Each number is 128 + 24 x the weight over its row's rms, rounded and kept within 0 to 255. Layers, rows and columns count from 0. Numbers have three digits each. The size before them is the row's rms in percent of the matrix's.

# layer 7 MLP down (transposed), 1024x256, rms 0.0565, rows 259-365, columns 128-191
110:092125105095121119104157116145118132078126113170124104103113131150134134145159128094127123161115111144093113143077112113113123118078142072152107083110156144114125129119101115166141113154115139
086:150132104134138134161099125123145134098116152087117125142116132106106118120118118145156121136137123145136135122174117148139110129102113167114116158153117142134126157140127114121128110178168154
106:096128126124139134136180138139034129113122101110163099158182173116081141094141153110101077149148124119125120099131177097152142158125133148138135146091092135105145146141124163153154147147124124
089:164117123136117114155126149136107145159133109166099090136108129066127135151111134149113105123135093158123129125129110138131129134099116169145125143130117167115136109136156112154120134157119112
100:129122131178140138151131138152149132121151130128149121094149132157132107148106117129119141159085159116132136099123136100119088142120122091147107112098143140135133127156097125154164171124153098
078:096149125123129134132176132108134105111135135092144098118106118116103172147114124122143152127115116122089111106153104140125146157139146131121147145168115130116116154118125111106131115078173153
080:130121162129143133102103127118135160114133107137129133120118162133101138140145145130169112124128157140170135136099127135129145120162105139107125094110143120121114137129144118107126111116107117
099:112122152130115112134094123094193137154131164135112148165130110154104161134107170127114175134138185163155145115139123150104086122110145150141122087122109128110119156155097162111104173078114104
099:130170131118132164148109098150149094130183133185149114126145118121136118119130132137129108099159151092142137101068164152092127097141149095141135139110137145145150169127145109089126144151156107
103:154127142126113127161165148144115181181121155105165064148147133123145127101151139161110090115169091164145122143140141162134142125143121151129147145109143138124172134154067140113151132121147147
094:087125134102140174111108141153146137087099127150168161107079133133089135111165104138157103123160127112143094141135107128150109140131119138118151161111116121093136158146180110143129153166130109
098:113145189130149134120155158143068143121186119107110108169146169124119152141154113164135125140141129137113126099145127116133127164138096130099144129167147140136153145081130101086123136126125151
100:115130122145110133132065075120111097092117110105169086099125137140107097131095158143128161123148121119163145128151188122131109130130158127129156128131124092112120140149137128110113117107123132
100:125124110101150109128110106129101106126138153117142140089105096094129101171125094091124130152157178110152168114124118093110168126118128128126143114133105097121124142118154132056149145161144109
102:076104125127132129128108120132180106126149137096132163138136104190140067136138114152108139142151086100100126162174185136155107135097123118143155153162106096184123141163099129123157120133108105
096:140125107087110121120105135108141103144139128108135134111112132160087158127107116140147125127158161121116154133189078142136130107118123101099117111109137091109119102167139103132141121093114101
102:107156170114158147111133137133168163153111068120147116141109147096132090101156125108147113075140110127102103079115160081085156084125133092109126102150091126131142127151113124123123062134128127
088:139150134127136098125141114120137152105113167138148126102137100116128122192129141119111119083112084121128123130145195113127151122090157095144126100124144116166155166137144171121135129114129109
082:094146106124124165143124110090088153093119108131115115108106118178115196133109108120147099123092107173168122117115118114174135131124129143177169133124134126142118094079111115172097136109147163
101:119111134115160084170093126117117099130140125122152112088134090099099134124127129144131114111110168137138098132137106181110115148113148127129168155101164170124121126087137146097151145110132114
097:126147133187107134135157111101145153159117092145118098119158121115108153116140101132127143123086126108155128125126214104120123118119092177141151086158089129148117149147103093126123151121141104
085:117157142117129151151170156123139147155132133098122177090127074160109104134102121127135111151116136110158150154139163109141098090138125154122121134117121151160100119155137119133097119144119136
106:123161112091109129094160142115116105110113129131143148061134107142115110126106120116135099112134127090119097103179128164105099162167131081119132125163099117151118173083117121098097129135096138
080:148102144137124110137103142109143130110124133142125123122117144123113152130131091140122133156122120098077139116080101123105176098129151129104129123105112206116123132138150105142101126142135130
110:168113115127106138141146137144135093173101127130118123115096137078140151131131124147110138148168093100098111135122182126126119103169165101161127096104168142188112131100142146114112131086136135
105:070132112108126151089142141129104107089130127118070149090151142127111146145110125132129123127137088129112085167094140116120164156111111099128124128133140111121125125110151143150139112120109151
107:141145128142131124144134102150132133072136134156136161089138123116124148125144094130138153146143116099137148143143148128189114127148092106136126180148128057138116121113150127104128117106138123
101:148124114148144112153160100154100088076140174123134130116132128144130151078154131123135164103110131109130108160138141105135156111151102124118094106117144137106129140139072162107097136094120141
087:134131132157131100091134138139102129133129164130133136109136143105127182127124134094103148142133099157144111117170126136079107164141160138138188134105125106125133113149131147170113093156133150
110:099133177139146134113132095149112128118129123129110126149143138145131124137176135129133118141148131128141106145126128150132101130103115122106101127124111129179140159155121195109177127139147133
098:141117114102129120167082122088132109122155147106116121122097119145108082146105137136130156138114127121142156138138146132138156179138120122143134128089149060135108144124097140117104116109156137
102:155109139102163124091126153111101165145133137172133139147108096149105089129117134140107138150119138132168117103108108100128168119098145143144149125146094126148114103120148135119135156083117119
098:112135162181118134111145126121150139118142163119164190155165181138137116130136136128122147144133151118089128144094117100136125133140121134127091121138157143078143110150131118110116107126093114
104:162151072122093111117136148181125116134140119117106129135128105118152139113114143154112090137122144128121079107115152108095118082135148122147098165128150128156094180151126110113144080136111147
109:149126070129135131138112147139110129045172093144104120125148098119173130058143144115109119189123160117155105137138144116101135111095101112103139111104118117133137095099118068120095085139147107
104:123144130151127107162114120118153131113118128127116112150112152120172113156160125151159111189129149107136112146140165129128121123098084114145155162107116123134103090130150142175133159154160124
100:148151120115114152130142140091156149150147123128109078121126097054079150135142150141116144133147137113109088109114140102091158109134129120131163142147079134148126173098133128146098124106107111
111:111123153179107123147138141094134082163157129077159124175102177177130076132141117155126130101152118093098131093140130138152153150146143142128129180132088116097162108137110144067114111115116110
104:081159103107125117149115133129139136111137129114140095169130135140096161116091108092123118137172111104101114151122128140172120133132088106124134158113151133123101147099101112132085105137152117
128:124137147159142143125129082114120135118141154118137149090138128104120131160119118117133140118108098131121136140179143077112122104158136099117118101153093117110078146121146111131140112123130156
094:129126161123111125096130080151187116131108167176127172145129129100138107175128169114146154153133132138128122122089090121135129137153101146122083122134178129120105132143125123137128120179152128
106:129100114138103133167130147124131139140148152135126189111151132125187155121144106144121174135089138108125141122136109118132118157153136149131134110131147074098128109109123159137076117092122141
094:151165118141136085110132172080130114145145099180109123098140114124168144098120129139131096142152117128139108137109108151122130135143136158116160144140141143117146141109124141163150132083125098
100:107136127122074146110153095176083138110129109156138067101109121116119093133138108143086092130131071110131139135125191162121134130142125141183071121125131096130074172139137144154127163151117156
114:108152136127112140135167142084072153128155146105104147132128119128085119138144141140167125123146131116115120145069126132177160129154088141125081134122105129152119136136112120106145104187130142
103:149105126154178097075151135146152132141158134166111161105079121141130161166104108136112174133155149148125089106111182122115119140133141107137129128128161146161175141140125137159082165159159099
096:136106160123118116157148156144108123162104146127136118124145113127092112126130129151125112100163101156113117163152081076130118130092169112125109088069125114155098088113118111162158121154117125
094:118177115139133121144114114142127132139128112102126140102133128112132165167106109133161113150150134100145120119138144146116149137159120129118116148142168081112120125133115096107136102124158143
103:149142117097139123147144146170138109144129115136131145125131084070177131151148126117155096136114166124068137132139107121150081110082131119107122102107144152154086130126090122129165120133101124
104:129164185129131111108092096140072091161132153117172146083149161155144130108129163157139115095140132110140140184143169101129130131140140121190140111159121107140111153142153108134111180083117095
085:132154117151148110125135112131122155140103126134116151163150106108106156063139154121099081111123099126129151124126133148119141111121121127122141111135131192140115085139111119132112158132134168
096:126128118132139153153113121086115118141097133127171155124129144122100147132117078113103119078079141100111123121110116082137151130158135133153116153102116160085110124150137104137147122131169124
094:174118164116157138090084127130168161162128160112109129085141120124134149148127105136140167136078150135109138128140077141161157113117146110129129136196105118153123108109159178110102147155134129
103:143120144120157122108116105072131098115111172187140166096117094116136105121139108141139119115110141133140089092172188128104115137165155109120121118130149097114119165128165106075083146132088132
085:139093101158123150121126136124129114127142135089132108108136135120161150119109076137116139107095150114090155120127120087120119131106150111159099120126127153187094118131147120119099133108151120
110:143111117129136155132118160114163122146113099147113069132151118122130153111140154114124095138101124122157146126125094147135070135088138144119120158133134118091098132139133121130151139125112129
096:117102086142105132137116133152149122142139150109154110138124141145118105134136131125077103159121141109125183128160108126147079114121128131158144095121144098161122129128157099119166143148086104
098:045124110137163115109099109132113148132141141142120150128112149107145123130092108149140104129119152152145105154150150159160122149105114112110113119115121099161156124120104134152168061126097134
102:163118114109124115178144122146107151119081149163109108127118130173095128119112162174122104124126127083129106099117158160141149098152139117119104145139139137139089125121131132115167098124137106
097:100154132179111159126119100099166152176122139169151133089106139123179155136090083078113136121131164119096090115170155104133123138116140115137161147125152104131123125116130127125092129158130111
102:121132127140136108091120109130093123141123164116122111142145152121161160154125125181125139115136131092087122126124135106118102081137130090133120114119129124120158153169128157136128182113086122
105:112108136129085103129113149102121139134076144135098162119128120157133094144155153119146110134126124113160100158139120121128104167098142149111128111108163095155129140118093161119132142148096166
093:077077095170155167172146136110115139106097124099150137143079127176118161144134106132127115131074133074112119117151120100124073102117125152112148127103144147118099114135110081130111172140136099
102:121132154096132126066180117139103146147139143103140170090152128129111159122136196129116141115096183088148142114182165123115194130087134143110115131131134134150131123115111103139162107108147080
098:125134172145112088119131135124115071156123176091146077130139141119134123106094079108174157122142125135130130085136128121139117167159132086129134158143102127111115156116138139113076137106087080
079:139112182147110134119086139131144120113102131142161095121128133096143204149147101103153127139103153166137139130132121154098120149138132129102130133086117125108111152122160115109135141127105123
096:149108139111105088173155073122146131109182138164156118112131115117130178101110145124095098120122120115109137130087161136103139135138103123133107163117146108174128135127113118133106132085103145
097:125132119156106149144100092157177110117119125118115100139107117117132135105118139119116140116135142135085118158122155111130113112152088091099145140112133126123085190112149189171148109154183113
091:139101121124143119122126169125116133113120144159116146160158120130175156119106110143103150138134147117123127153118157094143117149161115100144101113139180131156155116143117147139133131131112102
089:134104180128143120108126112147151122143096131090151094122169134157157165149144144169154151122099114106122105103166127129105118116121141132154112094115159120123132110100095128079122126145095102
099:147142123153144100177150102104106114139103134144108109159157136134115076120113140124109125140133149158174138120151103153122136150175131104136123140100112150150102111133145134163129130137133125
095:097159125154137104124129113138149125158156132134134129124096148106148163138113164130127110107171123133114149085149132116085139109149152086094118103192138132123144143115112161128128167130145138
092:154079087131122110129144136111133153106151121125128150159126102103127104125099177135143122113112166075156165103133168125141129133134167135130118148090107103139139096085105101092158109106136115
087:086145167114140089097112121168123107099135106122184121168158111139124101134108156161123117127099116122135096127140139127125139102135141128139095094150145140088119095114160134124128142153123086
093:134137116121146122132103154141116160125162126113130136141190077147124141167134129082134141119125155136134178146116089121126138099168094088151142129120115109113125122109133085137085147151123116
091:101126161114105122158084096145105095162110130106122139101128129132104096126122136112091134075146134147143119090141135118148130128107128137128103120144139190099118167128128157109120104096115128
105:146122130069126142129139099104086164138104154103116153125144128146146157155147166147103117109136108152122115105089130071130151133137130120144064111152152124090080169135109126098177109122137119
096:080146117159105149121121149143157103140162100134115148100168131122083105127111135135116143143139112095118114174139141106134087170142114094113146135170145121111132109121119107087127146126156108
097:127117107108104129166132122073167145156136114097149166143140123168057136109120111130166106130122120117136149124122166119125150150124124153122141144109098050135123110173147114157098139169156121
105:137120151113146128091143140107111117166135147105148151140168135127143069167124116123116154128152155089155132123120072119117097118122166121113116158124134161101129123124144136176125176122118118
101:087150097169154148135140140175096118109155136165094139150120117102141126078146118163083086116083150151121107113112138141164107113066118175085132143147114156127147106131132126133126135089130132
095:138175106104116122130076157159144084147089155096109150100107116128097123141118132113089156164131155105072116107176112116095120167182146140111103154138170183118115124134139138132160124129151117
101:148148185105148147164122115100161124126109125158131122123131096135138130088121099120120119116116152135168137153078113118129095161157127114115133144088149119107110128113165146100121149136087086
097:152087112134100132134090124116068150175181120158134119129102103163129106146075166141148115106101125127149150109130112129084196116108133146131128130159119130126177118116103126113085119112171134
100:145148108166115142128079115142107109185132147140128120165126130112176153165081175110142123099147104095085097138118147144130135144086120109122137116151142130170116141120176139106128100150152150
103:109137176173143164128123149121127113127147136101144140068142137118142118134150131128095153129107085159135079119141132139106140131133137156137094152128119124115092116115134117095119082114134102
095:131107114131146101141161130123164139092132092137116105152156131136116185178094122130134102127135110145142111148116120125147114109108087119137115109112097188086106134097124099134126118143132134
093:107114146153120116163188110114071146135149128145110100117104116123135081086155131116124140108115126124111158131103102113128156104118102106153132145112105189101128086095109106160119112135145109
092:131151110138152141143108122110159144136129115122116114133152118112137138109142155147113120146124126158115123133150131106172147113141106141126138158173107166181130138138143118139172105106136147
100:094151134113140115080130130129125148138148098168150169124151120126078140111155097128133097129124133135097070148138151140137111146168133104113137107148113102129103140143122169129101119166176144
085:182151106125131173180164090124144132127102117125119104130104130116109140132140164115126141130098134133110131105107115133107139110121131147135113175171147102131087159102123101125132101110138155
109:149114152124129110162144142144119106173136102134155112136098142137139100129131067146146153138147164097126139108173173141094171129096139092112126146141142133122130186102149134137162139143109068
111:113130092158107107109134120095094130143112122112085138167134124091123134126114154128193137111112160125125115138117122107097117115120092131106143101147142133107114160137121118108127096145114147
099:119149125142124175116115146089152150137162138136136121105120120134090163110109088137153100152130085096122182107135139108148096106148105129103115113113134133115120131099153123072130153174159121
099:114118094144158098112136119129126123133128128148099104098154102105173121139163123133133073161148119146098131133162097146123146167100107110106129128174103139160123151113149132147116111146104118
108:153150117129121117131117145142087078124121176102122114169111084116122077142106127126138143162132156136111142104157079123116095141142188134115143120153123109078125126145081106106124151089118107
102:075127131143089093127121116129135159106123116132126121175117143141138154155164114139121119150111100150114145105118133132124103075107146102095143094135113107090083117123110124150116141152120115
094:135143139148146088135147096146112115125161109142170101168124157174090147129174093095113098122132121133176180144150141138105125162107140163144124121129104116128106136154142168140114109161127148
090:099140099106139116105134133145113094117112126101152082106106095119155122089138129143131121142123130132099109126109149150095103148080134174107094104128135112112139141097091130113166178108141099
107:121139084111091124131107137144123128132099090138139151110126095096123149150131106124131109109128094162122088091123127128078147124155130121160137125163113136153118116142153077140099154134126108
095:125131138155130141102097143138107097118136117120165093121120178146093142138159118135118167125141143138118139116135117159089148140143142117143121104129110141112107126107119114060138132129140120
094:153131091119119126124086102100144092166101158125087119127153137103182143164122133123124100135160156095147125183137162121132110130117139125124095121161138160115138139120094196123118087144103163
110:114145131115133114184103146141141106120135099125098112138097174118118087138136107138180086158099130135122098095150186111107094119139114088099153128141128146127143136104137105127160165110103115
099:130123181108162179134140119117131132114121157148124160123123152123144128155126163139096130115105163122142131106123107093165150137120136160097133128115122142114141120121065110150152135190068136
102:134160106110140091111177099148106108144119112152123112139131153121154143141130117151144120145154119104125101120115112136113161121117114120149134116098143114127111144163108122118153127160130142
103:133122121128128112120110140134135162134141150151124167138180129102119130135119085132127127171068074109150135087154096073124104084119118105123113107143133155115123145111132133134138123090156188
100:143119129104128110165128124109137182160158144150114156144123148119106121149139091154173126172150148114129163170148118135116155136117150133138119145143085131136117151111154130092148114109145135
# layer 7 MLP up, 1024x256, rms 0.0623, rows 260-366, columns 128-191
089:158112100081112139113108129056102167113125147163154177112103119131136140142101136136078155140129117164128153137111105115159163142161144121088159089088156099138143145114117124088151149100130116
105:151142107126075141120116142131122123128145132115163134124083079147123103103095130097137121129098133145116151151186126134159116120141130093143124091113105106116158149055132151142151134057133158
095:129122106202142145121137126150160149121100124133124151095099126132134075165115174163157111162155149150124171130131192135128107124131118130133139141129115133140140143141143133158151131115120109
101:077116186167098161121100118097119111124115143104139128101116105128142105103104140121107139122110123147124092110119132088117150113161142166156128093102119126144129102130127133115130136187093115
083:138082113119105113097087145144121096146161135150120164158087134122102134101123119088132113105112154141105150148140130151136116095110082118122177092090106104111132120111143147118093131088137156
086:107164124139095101093142108108143132133114112118091160098161070123163137130108125137092122157140108131095090117125112123154122117159095115144147118143180147176130132161084133166131114120142137
099:109118146135111146160104155116160149149144125133157165139126090147114154091133148078128121111105112160150133150103156146140154100108123127101168121122121096163114129126092108155132172122121131
093:151117167112109107082094152184151113077133106121158125078091136123121069188092100141128128113133118115129112161141124158090147094099145149154125103078129093130149132072149162147129170105100118
105:080143159141084149125173137135180129151161143117139110121150117153118161157129118084095146119100154138133130112129119150105139092101103134166113119177139111120124151136121124084126144140121081
095:182068121133146133104120131145085107152159127136097125122156143144112135135124095142153108137123145163115090160118162162134127127156116134166150140147128123143130118104087135107138140124125099
100:078143125131090106082090140129154141133109130166128162113111177111178100111125141089138134137150106150119095178122128143144204108125111135169154099108131097123126144121133148089105143160093134
099:114164141131115150123119133127117145102143114117181133119077143148151092124125107140099084099099152153148107181130116166133112128099109127170120120094117113157071109099147133186126113139108154
098:087130147087151124109105143134105119086084117134183127085112100130105135122110127091111150112113111126089124151136174158165112140154097109124152144101172127115147121113088094116104156134145153
101:126159101084116113138107127125146108118112184109136132136124139127117135151152109141122128153083130115107132152154173108080124097100066129120147130122089106143139127179145144133103141138085111
097:101104104111154157120123168170154103176156136116146187160082108155081141081103162160146113153121136113113144101145092119163102153088113104134116062108113103131127117133142117154104089093125133
107:183148135093089156115125124148166112129141131154140180094120084131155080094152128084111118108099091149146111118104116126146115133145110146165147143125114117133097123123145149131125145122123090
097:144151155161108141133143119125184149094088130090133125114128157146085074161146151129114127160154127095118160127104101165137126091135097122145141090108089113124132146135123102157097117116098129
094:145111141135155158100115145125124163093166149140103108172114163102135159118145123147146135135118113103115113137163135146117137105161144146164089086121168118116115094160143132111129110097079115
102:144163124110111151110158159174118100128097148120124153148132148165126180111103147123104112160130105087108120127102189148114139153118144117165159106077155145175143118157132155112136152142144144
102:163148124142116124126121119110133142140079141120150138112148107095077155097095134093119160151146138145078125135113132087097099130227112152080147108071115101140114125155157135126093143167102125
089:111123140153132101161132100161167111094087159118162105108110161149096126139178151111111103124155145143120079136106133113153138097077106075116120168116140147159121139110152132100120133100100151
111:129095087115110166121088150122169104120151111129097111089090150114095106107111109146109114150108128117091175137103134132105116109116124198132116100110109111193103169153144158175145103097107136
085:126134122109135134096146153131113076176172116096098141141117092116101104119140136149141149141090115151095091139150124109151089068120111140156155133149140149157145096191135129132132115114140143
105:157179130155105151125143135153140086141088124083147157147131148133150101179106135164172159110120140149120101134121139137125151151146145118166147148072131150148135121097142123124137121153122085
108:140108149123110126143149150134145115105141134130165149153140147156109072101109145108120089139106175126092130175115122106116154146163122103163135109135098109101140126135125121197109112120104128
102:107123144087166111176133132117119109132120134145151155071097125140142114138093081114102130119101115110096136155155197083135126139156115081134157156120162098162135103112091121117127128106139122
106:146144090065148141142092139128151121119126124145140121130118156162125115120140106112120079106131118113158117128094147125096163118114101096116114108116142132139117078122080144135072104124127129
091:059122177097102184156150123138140160143121106153153065130128113131114123123124102120131080095104169129128095169097125119102129134127100123133133123143135116109122119092111132115120191146101172
100:135099116156140138122099139151149164120144146138127146150127127143104129109142124083129092123097113143123127128134152104145088136189121129127126146119128127161116114109100130122119122108107118
098:137142159143142125142143116148154135118144115100178092143090137121111088132153145137137148095112110185127133158127095115128093131133102119150105080148174101123095123134116124126127117136108099
105:124113128131116148121166166102129095108126125081109115115128126110149126137131126152085096105114148088065118142118155119065118138106141131144106130130160122108150154132095142129116157140133118
104:149170101059121138107103159131144138160097167092139147121149104131116103121101127144111137173110119157122167105124117107114114120107144161142165157092104116129111112131115148140090170097102136
104:075154135148117146123076147136169074095153130141114129116100107185067103098154148132085156126113159104104134165101123124095126148115138083144131123149153098153093131141088140112071111149096111
104:119124132126119116147157160191118110134131146134133134147106164158093097118127123133113112086116135115133149115156085112135174082103098138114143082154109117107128122078177121090144146150103122
084:100158136129131167132128143131122120120143124120092122127137090130115125123090161156116094081108154115162150145125149105149149119171133117140107102122178136157111131100117120132129107100108114
099:094163128167127129158112132150114115059094128112127163179113144152123134141111149155131157182145089161131150119097152148091145083138148137123109139130132134148109112117141183132167123139115117
107:123172148095092153148104143119158119151113158117146175173123165127095095139121093095130116118114146127102181138104144156105156111102131096139153109102090127138148122124126138116121158096124150
097:091157130103139152124098131103134111143125152119118118122153151146116163089127097082121081128109110149090130141155146139107109120165084106161140116120144099102116132121140133139095099119152137
122:128106081119156156143089135146139110137117141123143137113125123128089105108111150149114147131112101119131130148113127082157163100102141153124150089099093138143143103104103123118127139125107132
098:117112095109097167147080122105110114177124133103118149115126146132104129150117116145103095153133111143119089162118163104110105137131115125153118134111116106128125120094175126139138186120165143
100:118154141070134120161139136128114097129108155165144132111123113126139111143099120101091147120125136136046137148147132101117139152183116103115173147129156100149151132121116159109080102102106140
100:128109124143152154106106143156107110036139129135123156133134163171095105147115124135073115129092084154115123136156136117118125128099126111125105140128156128150151089120145104175116137103134107
094:133123131123080129110124138112134152109093141106101070150127125143132147094135156087107104140146090149105147153148089108118148073178152110153131092126162079162160140091125113132123158149116099
110:155080106138150115130160160151162109109117132131122176134134108129102107107112119100133102137120133161090170069124134160122082112143140145162134136134127120087147199152140165118094142119107127
100:107157191110148101115098140132156143117138141174151190093117173079119096123074141157119118152144122182154089147109132112126124141168133113156091117084203103128102119135108159155136161118115174
093:091161118092130084149106128114116087119125115123151098098109164139151156131121090118119127122126091151136143161128129116097132091102127097129160134086135075112112108138155162139145158150082142
098:141126147138114144093114143117120104109162126063140136150082120141136106106120130122123085128145109151115140157091125128116126140096121121125110097110102123149135087124162119119151119118146189
100:161146125109119148136081170149151101150104147154117106190103163108134116095136130095117136128152077135129093146108145153099166125141129136135131134130085100137157109175119163140117168118115148
100:056130154153089157119129141132117186100131134187149110103101128133080105113153110156127108130133123178100128174113155145144152147114169099177159115152114084114119138144135112139141096167102160
091:126119145151168141126138158123140089143134139132163113157134151142111090146099096116131169124109134149119136129149150108129175129138101112145174132119106121117141125088121120152108154129107150
099:138162115140125128092102161156165092105112165179093139171119156135155150139115161165161186152134157109144085113175110103143158121113161158161118149121154165161091114149134141152125126153145139
097:071160148139136146130132127146138127138106165120103105142125100163134134122141139171103094116109081168109116111172123143126148110134142093165136126124113117099102130128130127112118123120113159
099:087128074170160109116090134107170138149081162127150129111100107078119152111115125119169121099169092173105157124117163119149166109122134070130138094081150103135139100134154166140163124075138152
097:183150167088144133172123124176121131133129114149128129121101156128140110115133145136139147084124116136118100124110128189132156104133146094129166125168160103123129100080091123174123134145128162
105:132121126137151093113089169140124075106147125116119113147133114134114132118107127116071142105118133162115135103072152151143135131141152158120108127143136111119186124160133147086128138135124141
100:126148155134145144169110130119156129088122100141089130091115145096103157101116162083100138115132143114136113157120075123075121098153120117096139087117074092147117144137108125132135166139134118
097:094152100091116106155087173139142110100122106120112166098087111136118092131090132128099094111127123151139156133112138142121151151111119104123153135067092088143132145161136097120128161120112156
103:097136142109101148109134127112155082105158083128147153113105115158121124065115138181119118117112152149150159143124098129156114134132132122140128106095174124121097114103151154147136119138105100
105:131101133104086147100078128114157118136140164159156138090113171090129128114108052132094115132093163138143099137142123150124089156125086099189136140109129104128104188115109139156070133130131141
102:158072121171101182135136142161157125132161112121113124142133101137110097116136108133071128142102164166167110128137160147176133125112111194126131123110173126107124092130116125132112129111091094
097:162158126138145176130119128145136121140163124098148096142118152097086141095098122125089155126107106121109130120085139118107174097142106112150113103137078154113149095123168134158137114133113129
096:103096128144162148102120149112141138124123148090128148136102177140125165118136148159121137147127086116103119122128144148078169126102106103154146112149119135166110103162180155161103166131119114
104:172157124137097106090132109152131123168118162118096163130133097106115147132127157072106142120095201105125118114138125118141134100099114136128161137137153109135139104105138159112134144129135090
096:128110099118141167155117158091153133145130153140138181140124190124105130131095112122142119143115102121115139095051094089106121123089102109105132098134122113136121110085121125179088143105101172
092:132133116143130129135118119112114114063117122083102185119129127161121112154114163122119139177140136120135048148121134118097128134102123140137146087127171113158146093127090140153151152118145144
092:078134116138157157101129133143138175140065142090119131114097163156099110129135105130161098143132137126124147134128119157120113147161119132136160115110099112099095107103119118174100128123130052
103:121137113133124140072088112141148125093138161123128106109106100173105132179131123134114131151120094112140123100092138119113122134176136110157117138144128104129112157150131150152124126138115154
093:134176130093114128125142119135139147142063145146120174116107130115105138097118105124144095117150101124099112125114113128135155103141125125141138108099112103144142110087134161128134124121129107
092:105105108159115139113127169126141118117181101115155161120106141166103119151134162107108088117067136143137131138103119182134135164105130088082128122153107126120120117139098123181110122149103108
100:180099108137096163136079172111125109133118150137133158143081134149140114139132060158072123115123161105126131174130121130144118102150126117113143100099118096149126127099085117142137140129124087
093:151167162149129151060148092167147092114126101178155059075119129121101097118098144122154084139143151128121097176125105128112131120152115111162176140083160095142171131122116168099104149116076172
089:112152130110105119118113158137124130162129109120118132141131108144112159149096107150089125146126126154105096157126125131160148135126148164111186145117167096122160111125082165151103161117078144
092:102127159144146153128149141152160117166116111098136156117154161154107132110091108095115090153135132165086130115113154095084128129158149126157156154116122083120111132137114111146113127120125156
094:102110184101097154082074158128152145094122126131103136145142169154152140101121127162141141108092117184146093153115124130122148108097080108154123128130148094120135112091120135098124109142101114
092:095140156135092146171153146130151130128125138127150139129122118166084123119126113126142089133106131114107158105121092137104108137151081063114145130135134136138115145140119176124142096077129135
111:144153156118147139131136139151142064115122150105127124098111148116111137124115093087088071179083116146088127183163150120083115130111143125184190104125097127145137131125106123138128081128105169
099:121134108146123134118119120135147135113128147127147122122110124123088067125135118105125111121123108142133141145097125101175132111161099137137152117129139110127134136141139088153105135182114103
092:048073129113113126124105156142131134092113128125101136106126128183119133111106106119145124141099140156122133136140126128154154147157108116174140121119138098134140163112166138111121145186093128
106:167114102096102142148091149098153134122088142132155115092111124162074165139152126148140093136127105121131120170131096114121167087156124115150153092130121103127096094104088125110130105137132155
107:147072140132071139113106153093121139174135171131145086122103115098130145092124107165163165124111082156115165124165158143157107114150153167142111104164125140102086134117134130074109138121107121
098:155168133153109160156113145123135106147123146138124138122107117134133138120112117147140133107127071146136135158093122141121174158078099115158174120110148129148132144162145120150145141158140103
094:118135173128108115076144144137135138116122128103143128119106158105135083139138197146086135150113112141078092158114128118110167145112144118152131113128076135102129092072102128140170152134126178
097:127133154127143118110150161169157128156125208146134174113147103141117173160135134166152104113128101180103109144154143087112128115138159139192106101105142141088128105140146132185119127109097157
102:095087140147145160100135139149153089108125135144098151148112156167090091129128125140106130113112148175137140139129113118118129124120120149155108124112123114085096158125120115160128141153099149
099:125077122157081127093148146164196137128124146113115172202127175161128121096101128087075142132077145135125106135117141120145127126140123115132144133113133102128143119140067120114085132157103151
102:141168119138175153119120130155120090146107154124103115169107134099166094125098108097167085126127117143115081110120127086112166075153098118146123124124120128142138139154100153134104123148145104
095:114121164135132095091115153153139114108111116141143107146122140104136104119163194091147140134110110162103159158137098085134073087105130161112146140138102170134128123119108140105134140110128165
090:131126104072082136110118141162138110116113136128161132104100166166115106139147082111120124100137086102127154128115159165099132140129147116155123136084142088075127137123080131136102146121126161
095:149169147129094145110122124142142082183134151112143134157098121113170122110122142107133110128127135140099145113181086107141167063105127104143134136139161115158105114127136143112092139116135159
082:129157182087123129114117113119144149144111156141115158107136133172109092168119118108125106114130140134137102123120122119151127109097091115094178145137134087164138120126102129151143173115132081
105:121114120109126114097114124150148104113145142145151115134130126106105141146112117122108105145122125135136116118140147146120123121140129165112140088074167110168122128121089158143087109114138106
097:159108094102079149106152117134136141118126109131139147121099140153099140136158118139128106123130121126077082149143141144185124104074151089142117101131135100114175128126134128116105116171124154
102:137163095121122170069120169164125110100126110123119147119124113096082141128081103120084168112125086163142078148094125099131138131176108111089141105106134134125115133136114115127106171150125097
102:170129141113171164129094170116163107124118118104132143165087110111141144085132141130141154150110154154115144106120134190151136156161125130109138093109095098097130145135139142195111181082108132
112:155109118153117129106075105158102102132111148138116108113084144117153134136126149119102109180111115136110116131121148117137146093121109149140104106157140126124167130134112134105121147097120130
106:164108148105127126129144145187136123073160134094132134168104136164095102091149141111125120124139139118107157134123105155122145143144123107111156111108128123149144153117105139121160155100120142
090:140178156143127135155150119137133107088132156149167086151121122087077121125137131031120112103109140097103129119108138158071158081103121166124121129144118100127139114094120140114146128126130131
087:100128147112079147154102149082161127112139112181137102119113173141123128113110128140104135128118114135101093133125113145148162147143121069134104107105153072093165138134137181144093120118070093
098:080159133166078142146115125113137117125079127139163135139128166111120087130071100098165122141101135157138074064151144191100136125133117120155140144068127087148150085114107168165112130129090097
094:137177158127132147102094147154125138111130155125144110078103138151148120104082099097108088096137137127102135139129138125093177113133147088163140103141118121133122152162105126184123184134139144
093:105087103174102125111133128093132130095161165120145155119136126131136141125139103139099114144090171117083124160074110136152127109139126146134137103112103137129165115138100141060086165136139138
110:142127112133112150171139112108127178111108165098125130156093157117082127114138124156143099120133124152091149133130155114121093149119126119154117136129158128157112090133138151114097119145095109
096:090139136138083119121103192122145120113168127141126139099089135177095124080105145136080136158140101149113114132120199181109114137152106101151121086143116123140116103119094129137120184131109133
106:131099163071113164105168158164130152135119114130130158181109131153094090167122121104151096126140146162142126138131098067123121112098127101130103111109134127112162135112119146187118157087136138
103:113121132117099129098122154172142070105135153107113120131152104174129133142104150151119144136133107160142113098151145122146162118141128159123159137103161134121151123116174131119157127146148140
095:116129135111094118153104144129106112150119081120118169124123121152114119141107152190081145140125134154095080154112162143117132104111110147116171116106163115130178084119109119157121160111108115
086:118161139082098119116105121096107096132130141083141125129113076178140153112131134118101128131105123138106147135131116084133147116114139093124188098083109081125148132127124133126137141077110185